config.yaml
num_key_value_heads: 6
norm_place: "pre"
attn_scale: 0.202
bias: "none"
init_std_o: 0.00438
init_std_down: 0.0024
learning_rate: 0.00832
beta1: 0.93
lr_head: 0.00954
Each number is 200 + 20 x the weight over its row's rms, rounded and kept within 0 to 999. Layers, rows and columns count from 0. The size before them is the row's rms in percent of the matrix's.

# layer 7 attention value, 384x256, rms 0.128, rows 300-312, columns 128-255
093,236,201,190,175,236,211,214,212,185,212,174,209,220,225,222,223,204,195,193,224,164,181,186,223,198,185,186,185,187,195,194,209,208,222,211,191,222,217,184,203,207,170,219,202,192,187,217,203,220,195,187,180,197,172,173,200,177,177,192,164,201,179,187,199,191,223,193,237,220,189,193,196,199,210,197,209,192,210,166,221,187,178,222,195,221,196,179,202,169,201,200,191,223,183,226,206,209,198,197,189,207,195,191,194,189,203,169,198,210,223,229,207,211,206,220,195,218,193,163,191,179,195,181,202,201,206,211,231
088,192,171,173,189,211,201,242,153,227,208,221,214,199,191,216,190,195,187,207,199,232,207,164,197,223,185,209,181,191,188,196,195,188,209,211,225,180,218,205,202,192,217,202,200,198,147,193,174,179,210,247,206,236,172,208,200,204,177,223,209,210,235,211,209,205,182,235,177,223,170,189,198,201,195,236,193,210,185,182,213,191,171,186,148,211,243,176,220,203,219,194,233,204,215,194,210,211,211,162,148,187,202,235,207,212,230,221,213,183,196,180,208,185,204,243,221,237,217,200,223,165,186,226,210,181,232,208,218
093,147,166,184,193,190,204,191,233,218,163,218,203,213,209,191,199,200,196,187,177,205,193,195,223,198,203,171,226,186,245,157,208,173,192,199,185,191,235,200,194,210,196,243,206,175,200,198,176,207,182,194,210,191,199,171,190,227,210,214,213,198,202,193,200,224,213,157,185,172,235,197,209,214,226,194,190,213,184,188,216,234,194,158,170,228,225,227,216,124,184,224,201,197,206,220,197,232,221,184,215,181,194,183,161,194,195,240,175,208,206,193,193,201,223,173,180,231,179,184,196,225,219,192,206,222,184,179,222
104,213,212,189,222,212,177,195,212,179,167,201,214,189,233,206,162,173,212,199,212,201,234,192,204,192,211,213,184,194,205,233,214,208,207,195,185,195,188,232,229,205,190,205,223,205,186,194,224,232,198,229,193,173,234,203,206,228,228,181,167,222,211,226,188,210,248,195,213,211,209,182,193,176,186,246,198,169,217,141,194,186,196,210,194,190,250,199,249,202,217,215,170,212,207,220,185,194,162,198,213,190,181,210,204,188,235,218,211,207,162,169,180,194,181,152,184,202,189,203,188,218,176,190,211,198,191,167,207
094,184,210,215,184,196,152,176,229,202,203,198,239,186,199,213,165,200,175,231,209,200,222,182,163,177,166,227,196,180,207,232,170,192,227,191,196,208,189,204,210,193,244,187,184,197,187,184,218,177,198,211,218,184,201,183,182,203,202,173,214,198,176,178,167,228,206,194,160,220,223,181,184,190,198,207,185,203,201,194,203,219,195,206,199,189,193,187,219,175,188,200,228,212,189,229,183,186,199,229,196,172,208,201,204,217,211,195,235,207,219,230,213,188,187,201,188,212,220,233,247,211,178,185,189,192,197,192,241
097,216,218,204,197,216,197,212,221,206,215,191,196,172,226,211,172,186,211,232,202,209,193,185,229,180,191,221,225,182,219,186,212,205,217,195,175,192,229,202,218,182,204,192,188,228,180,192,215,148,185,198,187,237,202,202,157,204,187,201,172,186,201,201,191,200,219,186,182,207,186,186,211,164,165,174,189,204,207,167,204,224,212,211,191,193,263,208,240,220,197,180,204,203,185,170,243,195,238,195,181,202,210,196,224,208,205,201,208,234,200,217,195,183,200,195,196,231,191,193,177,204,190,170,230,173,170,180,209
084,162,212,205,203,225,208,207,227,206,182,208,236,199,185,229,247,239,182,209,211,209,224,217,174,204,186,185,184,230,229,195,188,192,169,196,266,175,196,213,173,201,208,198,229,176,211,220,202,197,204,174,179,248,199,212,205,197,184,205,209,211,194,198,200,186,181,233,170,197,224,185,219,185,219,152,190,179,191,218,226,200,197,208,216,198,246,186,210,232,215,195,205,222,221,216,186,207,242,202,197,214,199,205,174,194,194,229,155,217,197,194,156,193,178,220,216,197,206,211,209,196,225,204,237,175,222,204,198
093,207,215,218,210,169,204,194,198,193,186,178,161,193,185,184,211,208,189,171,216,229,204,233,195,187,234,218,195,206,206,206,204,216,186,197,211,201,223,218,213,227,189,194,222,174,190,177,212,224,189,180,170,175,240,199,205,210,196,200,181,173,193,182,200,174,212,229,196,187,224,195,202,178,178,190,189,197,221,198,191,205,177,200,189,242,179,223,229,182,189,199,206,216,206,221,172,230,157,198,237,233,189,147,204,188,187,181,197,202,242,227,170,183,162,154,227,214,208,215,223,219,204,184,221,200,173,229,184
088,191,181,210,231,222,205,209,204,187,214,218,223,192,210,179,177,174,234,183,197,192,196,202,211,212,194,167,196,165,235,170,199,189,178,191,220,195,219,180,178,208,165,202,215,217,205,202,198,201,174,202,172,174,212,199,208,179,175,192,172,202,184,231,205,199,167,222,185,211,203,155,205,235,193,181,216,214,198,215,194,205,195,176,188,203,210,186,229,199,179,206,240,251,221,220,208,200,238,140,208,201,220,209,200,190,179,203,225,204,201,208,213,212,188,182,211,195,192,195,219,219,213,207,232,215,191,206,190
090,149,230,182,200,172,184,228,190,181,182,213,196,226,181,199,208,249,225,186,207,180,199,205,233,202,186,222,219,209,226,219,166,180,197,203,183,219,225,218,201,228,218,175,188,184,198,185,194,183,178,188,212,184,230,223,197,214,209,201,181,217,167,190,194,196,190,197,169,201,202,178,179,213,236,194,246,186,194,207,203,214,220,182,236,172,197,212,180,174,192,217,234,194,196,228,197,200,173,246,209,195,190,216,235,221,214,186,198,184,233,214,206,201,213,186,235,219,216,237,180,215,240,200,193,216,216,178,216
093,230,210,233,197,205,209,213,211,191,170,194,197,192,182,205,230,216,200,154,198,247,184,203,207,217,187,180,218,203,217,161,160,203,181,233,217,216,178,205,183,200,204,202,198,198,216,199,208,244,179,197,195,204,207,242,180,200,197,199,181,213,204,192,202,159,206,206,193,195,187,230,190,214,193,196,200,213,193,193,213,201,211,200,197,213,184,164,213,206,192,198,193,187,226,232,208,214,215,156,203,207,210,186,219,213,203,220,191,199,171,226,237,182,174,202,249,195,199,150,200,209,216,215,200,205,227,243,179
100,210,185,179,180,194,218,197,192,186,202,217,215,193,185,228,191,252,182,197,175,175,187,228,222,194,229,198,165,241,231,184,179,203,158,183,174,197,194,228,210,206,211,215,195,224,218,222,194,165,203,216,220,181,185,203,202,179,171,189,184,230,234,204,188,181,189,226,188,216,213,227,219,170,209,221,197,208,230,213,208,214,144,199,207,196,196,200,179,194,220,183,248,229,196,247,208,205,236,161,176,188,208,179,163,205,199,232,185,198,189,203,197,216,200,186,184,193,180,217,191,196,182,196,220,205,196,187,198
098,195,199,201,188,202,207,185,186,181,184,183,194,173,181,247,185,220,187,183,178,218,227,158,169,196,196,207,193,194,205,185,205,214,209,233,238,196,180,206,166,221,217,181,207,199,179,175,198,191,221,233,204,209,193,232,191,202,202,223,190,205,208,169,237,185,221,230,223,192,199,188,172,222,184,181,227,194,184,221,209,210,226,188,209,194,184,198,232,212,198,198,227,186,221,195,175,208,172,180,220,184,190,233,214,203,180,194,183,191,186,203,196,209,189,200,204,221,207,187,174,228,206,192,163,211,221,175,215
# layer 7 attention output (transposed), 384x256, rms 0.0954, rows 300-312, columns 128-255
095,178,183,195,190,207,229,184,204,197,220,224,187,209,204,238,233,207,230,217,239,179,188,234,192,217,194,182,193,223,212,254,242,205,194,163,245,182,193,185,182,224,193,184,213,214,147,212,206,190,192,213,198,185,199,208,202,173,207,219,207,186,187,209,206,198,184,190,208,217,204,238,160,210,197,218,217,193,201,198,180,177,202,198,183,193,189,218,191,179,190,204,217,168,202,174,189,241,173,221,231,192,186,196,245,222,233,236,210,191,175,213,196,206,195,214,189,204,222,167,199,194,193,202,182,188,232,193,224
103,224,191,205,217,200,207,192,185,189,208,229,209,203,187,196,197,201,234,173,196,177,207,224,211,149,197,161,159,198,193,205,182,211,196,165,244,177,214,237,217,174,187,205,214,221,177,208,166,210,182,221,199,186,211,216,203,235,193,210,225,197,225,178,213,173,203,196,189,191,216,182,200,234,185,215,200,183,232,196,198,197,215,244,209,237,205,183,193,217,198,194,186,190,203,200,182,217,201,228,215,194,211,183,211,229,226,222,219,214,221,181,211,179,219,181,197,229,217,177,192,224,244,191,199,205,196,220,169
104,198,186,174,201,227,201,198,185,195,186,213,180,178,182,189,166,204,237,210,185,182,173,215,232,201,209,205,203,197,179,196,216,197,181,185,200,209,199,207,201,207,159,210,181,204,197,219,184,173,220,196,182,196,216,209,205,198,246,229,194,239,221,190,218,172,211,192,235,221,198,179,196,225,216,205,218,224,207,204,205,184,180,201,155,177,207,213,238,166,175,203,163,164,183,222,185,222,211,210,179,214,186,213,217,212,232,224,172,205,169,168,204,213,228,186,218,193,177,218,215,187,178,222,197,204,192,225,225
101,190,188,206,219,233,213,207,206,181,242,200,163,167,193,155,196,180,214,169,225,195,210,221,206,188,202,212,206,200,194,224,223,179,240,193,171,189,178,170,229,179,224,205,180,154,187,201,170,192,193,228,219,206,193,224,180,242,186,227,221,168,187,235,225,224,195,197,201,181,178,214,214,185,191,191,227,193,199,202,182,207,191,213,179,167,209,216,211,216,218,224,189,161,179,139,209,208,183,165,197,237,182,187,201,182,204,190,235,212,193,205,210,212,217,186,158,189,188,221,179,226,199,175,204,209,209,181,207
105,188,187,184,224,199,189,199,218,150,207,191,192,234,200,161,208,175,211,195,164,147,197,172,212,164,195,220,219,218,220,225,205,219,178,136,192,190,202,185,170,209,183,204,164,195,172,233,227,204,174,216,209,248,175,211,210,175,227,221,239,211,175,210,184,185,182,180,183,210,194,214,228,195,182,219,209,195,203,190,182,175,206,211,204,190,196,194,168,213,177,158,192,220,205,192,212,217,159,206,199,177,195,206,187,234,251,229,221,179,198,188,199,212,193,209,188,171,241,202,187,212,189,190,179,185,191,176,203
099,179,156,261,220,183,160,178,222,197,194,185,210,189,167,203,217,221,204,211,228,190,201,192,194,183,236,202,209,162,202,265,218,224,242,217,186,212,205,168,256,201,157,202,181,190,197,221,222,191,220,207,214,179,185,193,207,193,221,193,195,201,178,212,203,187,196,198,175,197,204,195,173,195,197,199,173,217,208,208,175,199,217,203,190,196,184,208,189,203,200,222,199,221,215,226,196,220,223,188,183,186,231,205,196,166,208,174,167,228,179,183,183,189,186,226,184,216,186,161,205,193,188,177,183,214,236,210,165
101,190,194,200,229,162,188,242,216,223,175,177,203,234,204,195,193,200,224,210,218,220,183,180,226,208,174,241,159,198,211,224,200,200,211,249,204,227,197,245,190,236,174,175,202,225,213,212,181,214,199,242,188,197,176,186,194,185,211,211,223,213,216,259,205,192,168,200,193,178,161,188,211,202,220,199,193,198,193,182,200,184,199,217,153,180,179,213,180,193,164,204,221,219,212,206,214,201,186,234,178,209,172,217,213,209,175,206,192,200,193,160,178,189,206,192,206,161,199,208,211,215,209,183,197,221,212,186,212
113,231,187,220,182,194,207,211,209,194,237,165,185,175,203,210,176,184,226,184,187,211,200,205,201,214,206,226,191,200,224,230,198,185,166,243,156,193,204,194,198,214,206,216,186,190,201,256,206,231,216,157,192,191,188,176,195,187,186,179,230,210,185,208,189,164,181,168,202,156,217,180,207,203,187,184,200,205,169,206,239,219,197,201,220,181,218,215,153,197,188,180,204,205,215,196,208,168,170,192,195,201,221,171,171,178,192,219,160,166,226,215,213,183,226,236,212,200,185,220,194,219,167,214,213,157,223,238,225
105,218,153,163,214,209,203,220,213,169,163,213,216,200,213,233,204,168,173,183,205,187,164,223,219,214,205,195,193,193,202,187,242,185,207,207,210,207,154,183,189,163,166,218,202,224,188,205,204,206,240,209,202,218,219,161,215,194,196,187,192,202,231,230,201,172,192,215,159,214,194,238,238,206,188,187,202,228,192,204,205,218,198,224,219,195,207,164,213,202,207,195,222,241,205,205,174,206,235,186,184,214,218,187,215,221,190,191,174,222,194,230,185,188,211,159,231,172,194,197,202,206,167,206,184,218,198,215,193
104,177,194,239,202,164,205,212,238,194,206,218,198,218,214,203,158,179,165,211,200,206,216,155,193,181,202,207,190,195,200,227,211,181,181,193,203,236,230,179,194,229,187,202,176,211,187,194,190,207,204,205,197,222,172,229,205,194,189,184,197,182,189,204,212,185,212,201,197,224,165,189,181,202,191,184,206,206,206,181,242,198,202,231,212,211,188,166,188,189,221,173,218,172,219,208,244,177,194,203,197,179,181,163,240,219,204,211,146,203,208,191,193,220,210,230,176,222,176,204,199,179,209,181,218,229,219,226,217
106,198,217,188,229,193,226,189,196,233,178,239,206,228,204,199,183,189,225,192,209,222,201,189,219,209,196,163,197,190,198,191,209,197,197,186,204,210,188,187,180,200,152,215,197,211,183,235,213,223,214,196,174,211,210,221,183,190,201,232,217,205,197,191,182,190,226,238,215,217,206,196,183,205,201,214,220,186,209,196,227,181,193,237,209,175,198,221,177,245,249,216,183,205,188,182,193,165,188,218,192,200,215,199,168,182,186,180,205,179,197,242,192,213,187,255,217,235,187,213,206,170,228,159,214,239,217,193,210
096,212,186,225,179,182,211,186,183,213,179,197,194,161,193,253,190,202,215,200,207,188,178,189,208,188,202,227,155,233,191,174,219,191,160,186,193,192,196,205,200,182,209,197,204,201,180,172,216,201,171,159,201,175,219,193,216,202,216,186,205,189,203,197,204,191,188,200,199,187,196,204,191,177,189,223,212,192,237,176,177,197,186,201,254,228,195,174,227,175,213,199,238,160,238,201,183,216,170,176,169,195,209,216,179,199,167,189,160,199,239,177,179,196,211,190,186,183,187,193,189,173,224,215,211,220,191,194,186
100,214,203,200,180,170,233,223,145,196,210,231,213,186,135,181,171,204,196,221,189,214,207,208,191,181,171,214,198,202,223,206,224,212,202,208,227,192,176,183,207,200,213,213,205,201,232,187,185,185,229,213,150,196,170,217,214,204,216,201,202,218,219,212,223,179,183,220,178,208,209,185,175,192,233,199,215,206,207,167,198,218,230,176,213,214,204,191,155,221,204,218,241,205,224,195,187,189,166,239,219,177,189,193,189,176,205,213,208,226,158,198,180,207,193,239,216,169,222,191,198,218,208,192,189,239,181,187,169